Weights of a small GPT-style language model, trained from scratch on English Wikipedia.
Size: 11 layers, 6 heads of 64, vocabulary 2048, 33.1M parameters.
Each number is 200 + 40 x the weight over the matrix's rms, rounded and kept within 0 to 999. Layers, rows and columns count from 0.

# layer 3 MLP up, 1152x384, rms 0.109, rows 74-110, columns 192-287
207,166,243,223,179,194,224,179,300,134,132,195,129,196,189,225,207,260,202,178,241,167,155,151,107,264,207,200,261,249,117,144,203,147,174,279,172,225,119,200,144,184,177,301,240,234,190,211,199,274,173,250,259,201,212,183,143,240,269,235,193,107,197,275,184,197,209,203,119,201,252,275,177,235,241,187,189,189,181,212,221,168,258,182,262,223,236,261,210,177,241,260,247,132,210,234
174,199,190,178,273,122,241,154,341,208,232,251,214,105,221,234,225,249,131,210,231,217,182,199,244,179,213,202,235,176,148,130,194,142,231,230,152,218,214,219,180,236,226,280,163,113,195,185,257,209,228,229,205,214,169,105,151,147,155,166,238,216,210,167,221,187,224,241,160,240,196,150,233,165,268,213,234,225,174,243,299,151,256,218,202,264,260,227,204,183,175,163,267,296,174,212
208,188,113,216,222,176,172,199,228,222,244,134,174,216,225,170,188,176,140,237,304,244,147,269,193,187,174,212,191,186,185,204,215,191,159,156,202,191,235,237,176,183,122,226,225,177,133,234,182,259,213,244,171,206,178,202,202,224,195,252,198,152,293,142,159,190,216,187,206,234,179,226,158,247,201,237,244,259,230,180,143,226,220,163,164,167,187,278,220,187,177,197,165,192,221,268
166,116,290,198,261,214,267,152,174,219,163,223,161,164,185,220,181,254,217,178,208,156,199,130,198,181,209,186,158,194,173,163,174,233,138,243,198,185,278,191,245,137,220,200,213,186,143,198,190,227,172,216,201,228,187,157,162,190,191,106,172,108,205,234,196,205,268,200,212,235,188,252,196,136,196,162,181,209,215,275,110,134,180,172,210,199,176,210,245,197,191,213,266,187,149,267
229,212,229,274,238,235,208,282,164,139,159,262,164,180,276,217,192,283,136,146,269,203,247,201,206,202,241,154,257,170,234,121,146,216,142,162,135,187,163,218,278,219,169,231,184,155,163,160,216,227,189,163,218,233,244,244,173,196,255,209,177,200,108,277,230,250,213,241,243,237,151,163,143,218,193,245,126,181,244,182,192,168,200,166,239,163,212,322,265,173,152,143,270,187,107,187
181,198,227,157,160,311,183,158,221,162,217,152,146,200,196,299,212,272,158,231,186,149,208,223,163,284,158,152,183,251,261,144,209,180,157,220,193,142,222,161,191,150,159,173,231,217,198,202,258,253,169,187,235,226,238,227,185,178,209,182,233,141,242,235,204,213,262,207,257,197,191,264,218,179,224,182,145,226,233,194,225,198,206,239,164,220,204,189,222,249,148,181,223,243,153,237
198,157,158,215,217,251,284,188,133,220,207,197,174,212,179,178,231,239,209,247,194,281,128,188,173,207,210,203,160,238,176,188,183,170,258,209,166,180,243,256,198,199,140,209,173,265,178,153,228,149,142,221,165,199,217,145,151,202,232,145,213,163,207,191,193,162,199,250,229,279,189,197,137,193,208,138,138,284,256,291,193,164,173,155,227,237,180,173,263,172,241,196,205,132,207,284
241,248,173,136,243,269,170,144,156,198,164,191,214,271,164,176,223,166,252,185,208,164,189,320,214,198,183,193,224,244,214,108,291,127,195,162,211,130,301,166,271,199,134,230,163,208,174,221,165,179,228,187,240,164,158,232,194,164,208,215,245,192,137,281,225,152,210,199,131,241,205,206,243,230,168,171,183,285,206,185,279,227,268,213,216,199,253,218,148,229,176,178,192,179,211,207
171,257,180,209,230,156,181,152,195,217,173,206,170,175,218,259,254,200,201,143,180,238,137,148,197,142,209,121,174,229,199,213,173,201,143,140,125,149,180,273,173,225,179,201,189,160,250,167,204,168,193,177,224,230,264,155,237,227,162,229,263,242,237,186,217,216,202,273,199,203,222,217,152,224,260,282,141,259,187,245,263,243,182,188,195,198,128,240,189,205,172,214,214,197,222,249
197,198,184,274,198,226,155,245,262,242,134,270,183,203,118,206,223,194,168,133,140,254,239,218,238,313,145,183,181,182,188,276,187,205,230,149,130,142,194,241,208,252,214,167,211,172,230,232,225,239,200,184,153,235,132,225,210,228,209,198,146,156,204,185,172,215,200,170,178,213,181,205,229,223,178,246,213,249,190,238,191,249,163,190,143,216,200,278,216,175,251,274,115,158,138,153
185,153,225,173,243,225,261,270,217,160,166,302,202,208,216,153,236,241,305,201,261,209,178,219,229,178,139,179,167,172,305,130,182,155,173,192,195,128,183,171,161,240,144,196,167,211,124,230,152,255,180,181,216,223,123,239,185,220,176,219,205,162,197,237,156,222,105,179,134,202,218,211,174,209,252,176,183,250,219,212,155,225,268,215,335,253,190,230,175,206,172,254,215,202,172,208
225,204,213,220,253,181,169,229,257,237,201,137,222,138,172,197,193,342,187,158,211,161,240,177,219,234,178,203,176,126,164,190,182,183,182,210,215,156,195,222,189,239,194,148,215,223,168,231,209,194,206,219,172,217,169,160,207,197,196,167,157,191,191,236,249,292,231,244,96,262,259,220,239,213,294,261,124,242,147,185,178,156,202,180,202,197,242,265,228,152,222,312,189,177,180,214
142,227,175,218,236,276,177,225,206,188,154,163,102,151,204,279,253,198,257,197,186,254,167,208,144,229,123,178,205,148,146,195,167,127,253,267,180,158,207,245,164,231,157,179,249,271,177,169,210,135,156,239,242,228,211,267,184,203,251,241,148,182,204,232,252,137,253,217,148,164,192,236,217,195,248,236,264,259,141,241,219,156,182,245,166,186,266,149,203,209,133,230,212,160,162,158
161,134,172,223,158,201,249,256,237,170,148,180,163,156,203,293,212,213,241,197,219,133,124,156,160,228,211,188,162,214,229,234,171,185,268,235,180,207,236,157,255,188,195,210,180,158,159,255,135,229,92,209,213,165,236,196,290,176,212,132,219,201,266,201,196,105,214,157,221,244,220,195,150,254,248,207,213,205,155,180,247,210,182,170,153,209,223,300,170,209,247,175,156,236,209,172
237,225,202,238,244,238,181,141,219,198,186,167,239,149,201,205,317,217,219,159,255,193,235,146,110,188,178,171,195,198,208,245,249,197,172,276,250,176,207,202,93,191,236,189,201,229,162,278,167,207,184,172,279,223,163,168,197,159,196,320,194,229,218,236,185,172,237,214,201,267,173,231,179,234,233,180,209,205,192,172,225,238,188,193,239,163,249,171,165,251,213,239,198,274,206,215
246,125,102,328,181,171,168,215,161,251,180,220,145,172,193,240,168,245,198,239,245,180,197,153,231,167,221,250,188,224,212,139,171,220,163,191,221,129,234,198,214,183,229,220,218,203,165,246,253,209,196,184,147,257,191,235,227,252,180,199,253,199,156,207,242,207,276,211,202,215,261,248,176,183,222,158,196,220,230,220,174,257,209,178,148,177,282,206,234,218,246,171,140,254,176,230
236,204,172,215,224,207,235,188,169,248,252,172,145,194,178,203,278,215,162,160,139,254,217,239,156,143,181,176,211,155,247,203,249,223,174,293,152,208,171,259,287,217,148,199,104,237,216,217,186,187,219,225,206,227,196,156,245,190,183,224,225,250,230,213,230,242,206,238,212,191,147,226,223,185,154,239,189,206,234,190,236,141,143,174,251,259,147,232,177,298,168,224,247,165,277,270
236,219,194,224,276,167,237,147,203,200,179,175,207,219,147,184,206,235,166,221,188,236,204,142,174,219,248,174,186,196,236,259,190,193,163,179,165,191,243,214,202,210,129,234,205,190,171,206,242,227,160,202,245,223,198,250,276,206,167,229,219,215,159,187,220,212,260,252,232,170,178,219,195,219,216,213,143,215,162,152,238,198,208,262,213,189,227,175,224,159,180,245,215,211,200,175
252,151,184,195,136,207,186,153,123,146,243,179,222,175,139,169,249,210,191,192,186,213,189,167,188,215,201,180,167,227,264,258,204,150,196,243,207,270,214,233,227,228,202,234,114,205,216,228,160,146,200,223,191,192,203,189,234,140,165,170,223,205,178,232,217,235,181,240,92,199,189,213,146,188,199,259,194,208,164,160,235,149,233,244,222,242,209,233,168,220,174,184,233,174,221,221
276,199,147,181,191,223,175,170,220,176,190,188,218,156,110,167,200,203,224,163,256,196,187,106,160,218,175,275,175,135,208,194,218,172,248,167,179,106,184,109,110,198,157,166,178,163,229,285,184,184,188,264,204,212,197,178,237,278,229,175,268,192,211,257,217,266,189,193,216,156,175,223,284,195,176,170,195,262,219,217,166,178,184,149,244,210,205,191,197,295,262,215,255,171,174,175
263,210,267,197,264,137,165,158,230,200,207,266,254,178,187,221,129,175,166,220,174,169,193,151,213,190,200,143,230,181,217,221,176,220,174,263,196,183,208,219,133,120,236,265,202,189,153,162,183,243,143,196,270,177,232,153,234,224,238,126,191,246,168,216,201,195,236,201,141,246,155,258,162,176,165,172,154,279,229,168,158,149,291,201,203,260,238,142,231,211,146,228,187,251,161,253
235,209,241,187,180,223,225,208,242,252,187,223,208,221,211,225,242,251,226,215,141,227,191,132,150,125,107,169,173,232,220,213,267,205,212,144,185,222,194,216,219,181,133,232,196,207,218,201,126,154,193,189,232,156,217,202,203,180,171,236,205,282,251,223,235,156,219,135,174,194,227,177,109,195,259,242,235,205,180,278,243,207,166,174,189,184,163,140,212,247,175,213,176,251,196,245
172,184,246,145,187,210,235,227,128,197,186,181,181,230,141,252,177,155,182,194,210,215,199,177,226,224,194,218,216,230,199,155,167,134,218,185,186,198,248,209,196,154,202,239,196,148,227,226,237,247,185,214,210,167,122,155,223,248,154,199,207,248,167,181,204,217,198,180,215,177,204,170,147,228,207,256,174,210,208,206,147,221,217,249,257,205,122,229,159,180,186,198,267,189,172,264
170,235,200,213,202,193,202,233,205,160,126,213,206,229,185,221,255,197,156,184,210,186,201,250,207,187,154,212,191,184,222,222,171,189,214,178,181,241,160,164,189,238,155,197,186,233,251,234,198,230,203,184,190,138,203,235,260,177,228,225,170,164,157,220,193,143,223,224,193,191,160,243,189,199,208,224,229,225,219,145,263,284,188,220,206,170,208,189,176,232,231,209,197,267,155,216
205,194,206,184,196,183,272,182,271,298,228,207,175,189,200,267,156,229,181,221,218,189,239,134,232,160,149,208,146,188,255,244,288,125,231,206,187,255,151,217,198,198,163,248,142,163,214,239,140,166,175,190,222,143,201,230,178,161,242,249,211,221,225,217,242,196,122,220,167,171,243,251,127,162,245,258,259,194,106,141,262,224,234,231,321,217,187,206,154,237,213,198,185,143,216,179
224,226,163,200,243,200,194,252,122,244,197,186,148,226,201,243,225,236,145,227,163,228,185,224,176,176,259,104,238,233,177,247,228,220,236,242,204,201,179,139,232,194,198,236,229,141,241,236,204,224,139,129,182,147,244,245,261,162,162,144,215,192,230,240,221,179,198,169,157,252,223,206,155,220,201,223,188,197,159,225,171,187,266,243,162,159,212,224,166,204,172,175,226,229,194,188
203,181,242,199,174,201,203,190,291,264,238,174,213,76,160,174,186,308,208,186,227,185,214,205,237,178,236,201,155,160,142,199,243,190,147,216,222,203,178,267,234,240,122,246,224,221,211,175,280,165,240,249,214,225,107,189,199,222,221,202,204,248,240,302,196,170,236,171,225,243,258,237,198,251,213,273,124,207,119,204,166,211,240,178,258,187,247,205,284,200,113,154,272,181,150,246
222,181,238,195,183,213,161,235,235,186,260,230,217,181,164,166,308,137,196,164,244,179,130,197,195,236,241,263,173,179,227,194,170,192,253,249,197,197,213,138,193,262,86,199,175,271,180,177,222,203,91,165,199,190,175,246,128,186,240,189,246,264,139,190,198,212,206,185,152,138,162,171,255,154,195,250,210,151,238,187,213,196,183,192,247,134,269,182,150,200,226,235,216,185,187,193
220,162,193,239,127,254,263,150,180,221,204,197,108,193,142,184,216,178,168,178,265,232,210,265,177,167,215,129,174,175,224,189,217,220,213,186,235,277,188,238,136,238,152,312,95,244,221,195,225,234,175,231,227,190,119,237,228,209,171,135,186,221,221,169,197,106,220,228,218,162,140,244,172,246,260,215,246,184,158,216,243,186,217,225,268,217,197,241,209,244,155,198,202,255,242,187
202,152,185,322,169,213,169,222,164,217,188,191,200,189,229,127,204,302,180,175,301,235,190,135,213,173,136,161,110,173,247,238,212,148,233,145,156,281,182,199,131,189,169,245,195,203,134,153,172,210,187,189,253,205,207,246,171,216,264,232,221,151,188,186,191,165,194,126,214,210,153,229,186,166,158,213,179,220,245,220,164,174,159,204,246,213,216,279,167,224,147,197,201,184,168,161
246,194,272,239,171,179,208,218,144,142,205,279,269,195,243,244,181,194,216,183,171,234,182,223,221,234,228,184,192,176,226,164,265,234,201,137,236,153,168,189,135,121,246,224,256,177,190,177,200,202,185,175,168,161,146,252,254,214,263,215,208,184,216,234,204,208,193,174,177,268,168,228,157,260,147,170,188,229,71,253,278,231,306,209,206,242,192,192,141,221,203,142,226,177,170,178
214,205,179,162,215,164,181,160,125,246,146,148,199,185,198,267,230,184,183,170,215,147,144,246,191,171,187,166,164,88,207,164,178,144,196,204,187,211,262,207,227,182,169,212,220,217,214,172,203,235,197,148,308,190,124,271,186,207,217,168,225,262,238,232,225,199,169,283,187,181,213,159,268,131,259,176,155,220,149,130,222,171,243,158,201,182,210,173,202,245,234,270,227,191,268,207
201,233,238,209,188,226,259,150,192,167,177,234,171,174,187,256,226,202,159,182,206,224,159,215,182,162,168,163,201,190,220,243,183,210,202,233,210,298,222,164,195,140,191,221,191,220,237,167,172,171,187,191,161,145,196,250,156,189,229,208,199,209,180,165,292,212,261,166,223,205,211,179,267,216,162,222,228,227,123,187,182,254,184,201,140,188,178,170,166,199,199,151,181,171,157,250
247,187,203,244,179,164,173,272,266,234,321,247,152,179,170,226,239,252,220,201,168,212,158,185,180,248,164,234,248,219,264,136,166,147,207,181,262,243,193,123,266,232,175,187,203,191,190,211,221,217,220,242,179,179,221,168,171,167,180,211,168,164,222,207,190,227,294,184,203,229,189,227,136,183,213,154,180,282,136,233,203,292,213,192,227,208,204,253,172,170,161,192,196,154,142,187
207,213,169,287,197,182,205,149,186,175,147,198,287,144,194,236,223,242,165,252,171,288,204,226,132,241,80,201,153,209,226,233,225,156,203,166,129,151,165,188,234,195,237,246,144,157,217,293,196,264,221,224,146,157,229,213,189,190,197,261,218,233,214,239,239,231,291,243,131,324,251,122,152,215,154,192,219,197,177,240,156,255,253,198,287,188,188,210,154,140,155,233,242,212,221,166
142,172,226,191,226,189,216,257,131,221,131,207,188,223,216,198,226,195,185,194,163,147,163,204,185,175,208,181,191,238,205,110,208,83,157,158,207,189,245,186,182,241,187,163,151,171,160,226,226,245,174,268,255,242,210,203,194,236,153,198,197,192,157,177,259,226,180,167,203,247,173,148,134,168,253,230,216,225,210,287,259,198,175,186,239,215,150,261,249,206,152,240,146,166,237,226
177,188,166,247,202,167,219,183,302,188,215,191,184,145,162,187,291,155,269,144,146,222,180,187,249,235,282,181,201,201,232,295,107,224,140,161,197,195,196,289,126,198,212,189,193,172,189,180,145,236,124,188,252,221,126,253,204,233,182,114,143,263,230,141,189,294,129,195,259,209,240,166,205,206,172,285,174,262,223,227,137,241,241,223,221,195,147,183,211,169,208,239,243,274,213,202
# layer 3 MLP down (transposed), 1152x384, rms 0.0946, rows 74-109, columns 192-287
162,252,205,172,196,178,249,125,270,182,165,255,250,196,210,231,196,270,163,165,264,224,188,175,113,209,197,267,165,266,131,145,196,176,205,306,214,170,199,271,184,224,117,189,196,149,274,267,150,230,282,209,118,148,141,205,173,194,155,193,185,161,229,131,151,225,186,168,218,180,162,180,189,138,292,168,161,266,223,271,184,140,246,143,201,140,167,230,175,221,190,227,212,199,186,163
231,78,218,203,152,140,185,177,318,179,194,151,168,181,211,136,280,151,143,225,153,213,239,225,127,171,183,166,280,202,65,224,132,128,253,256,116,216,174,198,128,264,181,184,178,102,244,224,228,191,206,274,161,197,286,201,217,225,203,179,176,223,144,220,205,233,278,157,208,195,220,235,287,189,193,207,250,156,227,265,230,161,148,165,221,243,228,299,88,236,179,169,261,180,206,111
172,166,224,264,147,188,119,260,193,176,150,202,210,264,158,178,248,201,261,278,152,161,212,176,253,192,155,255,231,194,159,213,251,175,189,232,188,165,200,216,210,240,248,126,230,132,238,131,191,279,155,212,292,66,119,208,171,195,220,194,245,202,179,167,232,172,150,201,212,179,130,261,166,219,228,233,180,234,185,194,180,122,154,192,233,249,248,182,267,189,211,166,155,192,117,151
234,205,185,207,242,153,222,115,206,194,211,174,197,203,118,191,174,151,189,195,238,199,192,234,154,189,247,175,192,211,231,265,164,238,160,216,204,196,210,224,259,256,200,133,209,243,117,231,209,248,206,190,219,194,229,228,163,205,177,195,205,148,235,180,176,227,98,198,200,236,178,151,189,200,228,249,217,183,262,186,225,232,205,180,257,282,181,225,146,204,265,152,182,195,242,210
240,186,262,145,220,127,226,185,218,197,189,235,197,226,199,205,200,232,146,265,309,206,161,203,238,156,265,235,131,292,129,166,138,216,145,238,172,147,197,198,234,249,199,198,168,123,185,193,182,194,256,218,157,194,258,215,167,211,260,209,267,212,184,235,243,183,232,211,282,227,174,140,214,303,223,218,157,142,209,146,236,183,212,138,252,180,289,168,273,164,206,228,230,198,170,270
163,231,199,156,202,216,189,205,185,142,205,140,143,185,187,249,256,178,221,149,221,155,210,206,257,220,170,205,210,209,214,275,223,231,178,208,146,157,204,182,197,210,210,193,206,283,209,204,239,197,216,229,158,214,256,281,175,214,171,205,162,171,234,183,199,156,171,199,200,186,108,221,155,154,218,202,160,196,189,220,220,143,199,234,155,227,196,199,200,267,205,226,183,213,214,174
181,233,114,148,195,222,188,145,218,181,182,265,229,216,154,201,215,257,217,186,170,264,179,219,318,250,173,252,184,213,266,213,147,132,228,193,180,223,203,129,136,138,197,164,267,202,229,180,257,182,213,221,96,138,223,144,252,177,148,189,231,199,166,219,232,151,196,240,221,140,142,227,170,234,194,201,260,208,144,261,234,231,133,209,175,247,193,182,169,217,111,217,203,176,201,182
160,199,180,178,157,253,192,118,184,150,223,137,257,175,189,219,152,165,146,220,155,215,230,183,202,167,144,323,192,220,203,224,179,221,228,163,192,208,228,248,255,163,143,208,162,195,237,151,201,188,165,242,217,158,223,203,250,230,174,219,213,164,235,187,275,207,234,202,193,255,208,172,203,261,208,123,180,204,178,245,178,221,246,178,324,180,195,238,174,204,246,227,142,218,203,248
143,203,178,193,159,181,239,169,208,221,143,142,181,208,181,207,198,195,253,209,114,144,168,171,217,241,229,203,156,249,173,239,222,172,194,220,174,180,243,185,165,191,192,200,206,120,220,182,207,136,227,250,173,130,171,167,189,240,222,193,223,240,182,200,162,144,227,204,164,190,265,112,180,257,202,242,134,187,241,227,198,228,203,189,252,177,176,153,209,200,216,183,242,212,140,144
135,224,261,185,196,195,181,169,190,262,248,198,231,106,254,245,161,179,223,173,199,223,122,225,184,177,209,247,191,224,174,123,222,190,206,225,165,245,200,222,166,206,189,168,168,176,244,196,209,183,222,162,194,187,149,227,222,125,178,213,150,213,183,272,149,160,194,153,245,214,157,217,212,141,213,219,170,188,197,222,114,206,208,122,184,155,194,216,193,184,231,290,162,166,178,162
234,163,196,181,252,149,149,213,148,203,212,160,196,195,239,149,237,152,207,211,241,156,193,235,174,234,195,214,178,219,185,170,190,168,222,188,130,202,230,163,228,229,207,198,199,159,221,248,234,234,232,168,257,207,185,249,190,185,148,233,213,218,214,248,187,274,201,139,160,208,173,161,181,169,208,186,198,230,213,257,175,195,192,206,189,211,271,216,195,175,164,166,223,234,160,107
179,213,176,189,209,178,261,239,197,201,216,228,193,112,187,251,224,271,203,189,193,153,233,215,236,255,172,186,245,255,214,192,214,191,218,246,83,198,161,195,240,182,193,224,171,274,172,252,213,182,215,210,207,124,241,240,186,215,139,223,200,204,209,221,210,185,217,201,198,288,254,225,210,183,242,172,184,167,217,272,161,215,196,199,239,258,244,154,172,196,183,268,148,163,234,184
222,265,199,184,250,230,206,170,182,170,238,256,207,143,193,209,189,253,175,139,158,233,134,212,238,164,198,180,169,237,246,183,197,193,137,204,114,182,171,313,213,186,169,202,179,189,194,234,244,184,179,256,221,188,181,209,165,201,191,256,169,160,243,197,203,204,212,200,228,257,261,190,202,167,241,237,150,144,197,210,176,181,189,179,307,159,205,200,283,157,233,214,142,247,172,126
226,230,178,213,157,169,194,168,192,137,165,260,294,193,183,214,183,291,158,225,221,185,192,213,206,259,203,254,185,156,222,198,166,258,253,246,225,186,203,227,140,219,153,219,152,260,150,133,199,183,230,187,242,285,232,161,165,210,183,226,216,148,154,240,270,189,140,220,150,183,256,237,147,246,201,194,251,193,152,225,198,169,223,238,240,200,195,182,245,243,89,219,233,208,201,305
156,202,225,216,206,210,234,181,280,238,178,260,182,201,213,137,218,189,186,235,205,147,182,198,150,185,150,189,198,285,209,203,210,189,176,142,297,222,202,185,160,157,210,138,250,272,200,191,175,125,227,152,205,213,154,207,208,177,140,233,156,157,254,213,200,176,227,175,208,228,179,267,199,261,257,166,160,225,176,191,237,236,132,214,188,161,207,245,182,180,113,254,191,119,182,104
158,161,167,252,215,168,194,217,125,194,214,162,204,229,152,192,118,256,159,297,132,166,287,218,182,210,235,193,138,170,251,183,171,178,175,219,226,138,228,244,247,191,262,212,207,197,210,274,169,188,184,153,144,187,200,181,220,221,153,141,248,119,245,193,211,185,269,197,208,197,268,237,203,219,179,199,216,174,209,245,230,104,223,196,215,121,271,185,238,204,234,254,142,299,216,247
180,236,161,214,196,200,257,222,187,171,213,133,211,171,153,247,177,245,89,217,208,218,202,263,296,214,142,260,224,212,150,257,270,194,199,173,155,207,203,198,207,260,169,322,245,162,117,207,247,239,192,227,220,177,207,172,217,206,199,191,252,197,205,172,186,164,215,185,254,186,260,240,155,234,183,94,241,77,213,136,238,192,210,198,266,251,168,212,158,258,205,98,232,189,207,217
201,186,281,177,173,180,265,212,200,189,146,221,185,243,223,235,229,152,228,221,232,283,222,181,165,188,240,84,198,181,192,241,308,193,158,209,217,125,199,223,227,211,232,189,288,215,181,197,210,186,178,229,228,217,166,301,187,243,151,244,193,188,151,158,162,206,243,182,198,173,151,249,249,196,184,200,203,202,217,179,245,193,180,244,241,256,163,221,239,247,209,201,260,244,201,219
258,117,247,180,213,234,236,234,201,211,236,236,151,162,150,195,196,196,155,151,234,198,204,196,214,150,217,243,238,190,259,218,128,208,194,234,206,148,280,178,154,246,282,170,224,210,186,215,172,158,216,239,217,174,211,140,211,215,213,159,185,98,168,152,186,164,213,260,215,214,208,171,155,242,179,187,228,171,209,193,209,283,206,233,194,191,209,149,176,193,265,205,182,246,188,173
182,265,130,135,201,229,133,228,193,226,233,277,128,149,165,218,196,238,241,219,276,197,186,200,244,218,236,154,187,259,224,140,201,319,174,220,259,155,254,168,189,262,154,151,175,101,176,174,189,199,183,193,104,248,235,189,230,226,176,221,132,225,223,183,153,204,146,158,212,188,160,214,149,212,110,208,206,202,198,194,173,191,114,228,104,209,215,130,180,149,229,215,279,271,206,199
240,254,203,224,219,199,203,181,208,154,234,162,261,218,188,230,176,182,210,242,143,242,208,190,196,182,191,227,266,234,275,159,179,198,182,233,218,173,205,138,159,207,162,223,240,226,288,233,243,167,192,159,238,179,195,246,230,191,246,190,173,202,117,195,165,203,219,85,133,197,220,200,145,187,177,190,204,175,179,226,209,169,204,155,270,220,228,214,186,180,192,314,64,229,184,205
239,198,174,163,251,195,204,185,216,194,195,206,186,306,202,141,203,149,217,247,227,271,252,201,207,246,241,188,225,233,193,171,194,234,205,205,215,105,183,225,198,238,220,199,227,220,248,121,187,224,230,164,250,270,180,150,218,186,183,128,241,214,211,195,198,224,163,214,195,119,239,215,230,191,170,163,188,170,182,174,214,201,203,207,178,214,201,188,240,173,127,102,177,174,235,255
206,247,233,204,210,212,210,155,159,129,287,243,195,130,226,185,205,226,150,237,174,177,152,152,171,188,162,245,223,202,283,184,198,202,208,183,177,167,168,289,196,251,182,210,191,186,201,162,205,146,207,223,262,259,144,187,183,156,184,272,101,275,208,273,112,252,216,121,193,182,227,218,238,164,164,243,195,165,226,243,208,218,160,182,214,254,203,207,130,201,225,195,146,135,235,188
233,176,236,180,241,229,158,157,148,229,223,175,181,167,175,201,220,183,203,212,167,205,146,167,160,215,178,195,199,190,158,209,221,189,203,226,180,181,293,211,224,215,210,186,191,187,227,132,181,179,192,208,192,267,165,176,172,244,225,204,224,181,216,203,232,242,193,197,186,175,182,212,177,208,186,177,149,158,197,211,173,167,210,224,188,176,199,194,156,144,183,198,185,187,191,170
241,224,241,259,223,155,177,242,219,200,223,185,288,300,250,214,295,293,187,229,279,229,212,205,196,265,266,252,202,234,211,288,259,200,264,234,224,183,137,314,212,188,207,177,195,200,216,194,142,204,171,226,196,236,187,192,209,241,226,207,155,247,247,183,213,178,152,158,136,199,181,178,227,182,209,173,164,150,210,269,175,181,283,137,116,215,144,193,152,211,223,224,236,125,189,214
212,254,263,287,167,193,193,269,224,203,211,225,218,311,186,221,188,190,189,238,192,217,116,194,200,192,304,192,177,195,183,168,175,224,199,202,209,126,244,208,172,162,169,187,183,150,206,178,217,231,287,223,172,196,163,210,186,271,124,168,278,227,226,184,175,153,235,159,186,242,169,143,159,166,177,239,228,228,184,195,174,207,200,230,211,149,275,196,214,216,151,170,201,78,258,206
209,242,188,261,181,268,174,201,188,229,208,221,224,169,148,236,215,213,250,229,152,188,91,163,158,144,191,237,133,300,236,225,202,213,144,202,161,206,150,255,204,153,183,217,212,204,197,230,196,120,217,180,245,279,159,206,159,214,195,282,115,181,163,270,133,136,246,127,240,190,214,227,201,100,181,212,134,154,226,251,177,167,188,166,216,222,241,202,180,215,199,273,208,183,205,196
162,169,225,188,213,130,176,206,238,106,161,162,228,210,199,262,162,200,209,225,196,110,190,345,200,222,182,204,101,157,161,149,265,172,250,178,200,205,215,172,191,215,157,249,206,161,181,246,177,250,198,256,181,227,223,187,228,176,120,185,119,215,198,205,237,169,213,208,165,206,186,224,174,219,173,193,195,277,168,166,161,203,177,168,213,159,290,190,239,139,191,187,263,171,203,166
171,202,289,197,210,256,217,207,220,189,237,204,248,154,151,173,219,144,243,155,162,219,194,220,228,162,227,160,230,157,100,284,163,139,139,232,225,223,220,188,232,273,223,165,200,95,227,221,166,208,151,244,140,249,230,251,233,102,203,131,224,152,225,174,199,148,247,263,167,212,234,219,158,207,186,117,123,158,191,213,214,243,178,179,195,94,179,244,242,159,187,241,218,222,180,192
158,154,165,224,216,116,208,280,195,160,164,146,244,236,217,276,174,259,308,302,226,189,130,215,261,232,178,149,162,121,196,224,193,186,192,168,187,219,162,164,196,207,208,202,279,151,208,269,123,177,227,200,214,211,175,188,170,254,187,208,207,188,142,127,208,217,187,175,186,256,171,244,177,146,166,150,236,124,123,195,252,210,188,303,144,288,236,149,249,231,112,138,179,142,181,218
190,201,174,156,208,204,254,213,176,265,216,183,244,149,166,247,202,150,150,242,208,196,229,175,176,258,156,198,137,208,207,132,251,221,213,136,258,212,237,181,234,225,148,179,206,198,195,181,152,136,207,210,196,234,207,232,172,228,247,168,176,221,209,271,248,261,211,214,181,189,314,201,208,177,239,172,214,165,221,194,186,178,238,206,143,158,287,176,226,233,147,235,200,185,162,177
205,229,272,279,177,82,190,138,147,190,211,250,260,200,229,156,234,146,229,199,188,208,222,125,184,85,154,242,194,190,154,212,231,244,116,227,186,209,198,212,179,230,263,185,212,128,257,199,144,180,243,191,242,216,213,223,188,192,194,211,247,216,246,228,222,193,180,183,157,161,149,283,237,171,180,195,214,251,163,224,233,161,212,174,181,229,289,235,279,200,201,233,185,166,192,181
147,243,183,214,192,189,227,178,147,207,186,229,253,274,243,189,218,184,161,159,257,144,193,144,197,196,170,152,209,232,212,222,268,268,202,210,128,209,230,203,192,175,234,227,219,179,240,179,186,211,236,192,174,210,225,204,240,211,184,223,147,170,199,199,200,171,274,191,150,269,252,220,178,200,228,157,263,233,163,190,214,252,145,209,113,216,142,177,238,217,194,213,199,180,237,230
149,175,230,162,176,263,115,145,188,153,154,227,278,110,145,189,197,192,278,189,209,219,127,234,264,182,180,207,239,225,253,209,198,225,190,204,137,265,184,191,162,240,226,169,165,128,213,227,210,177,220,201,164,208,191,221,215,161,209,217,197,223,197,208,131,183,183,169,244,243,162,238,178,207,215,220,113,207,200,226,185,183,198,144,218,176,157,196,230,195,187,226,220,204,181,152
184,237,235,170,179,206,235,187,209,223,224,218,168,193,289,214,246,203,192,234,119,250,192,191,94,178,177,232,152,217,227,173,200,218,166,204,244,246,137,216,203,212,171,112,229,166,186,249,242,216,221,201,216,224,277,203,211,231,191,182,231,166,194,182,236,236,194,195,206,182,172,160,154,198,257,128,130,145,242,241,205,225,238,204,195,115,219,200,165,221,223,245,186,127,237,228
96,205,169,175,188,170,194,256,242,218,245,187,126,273,215,210,233,167,221,285,151,199,199,193,173,213,243,212,215,239,200,135,253,108,186,198,184,208,152,124,225,218,224,164,126,176,239,180,168,203,190,183,244,159,291,255,225,155,182,178,268,138,180,150,193,191,118,129,253,241,197,185,189,205,194,243,196,183,209,197,232,178,153,160,222,200,180,219,237,190,174,226,179,177,187,256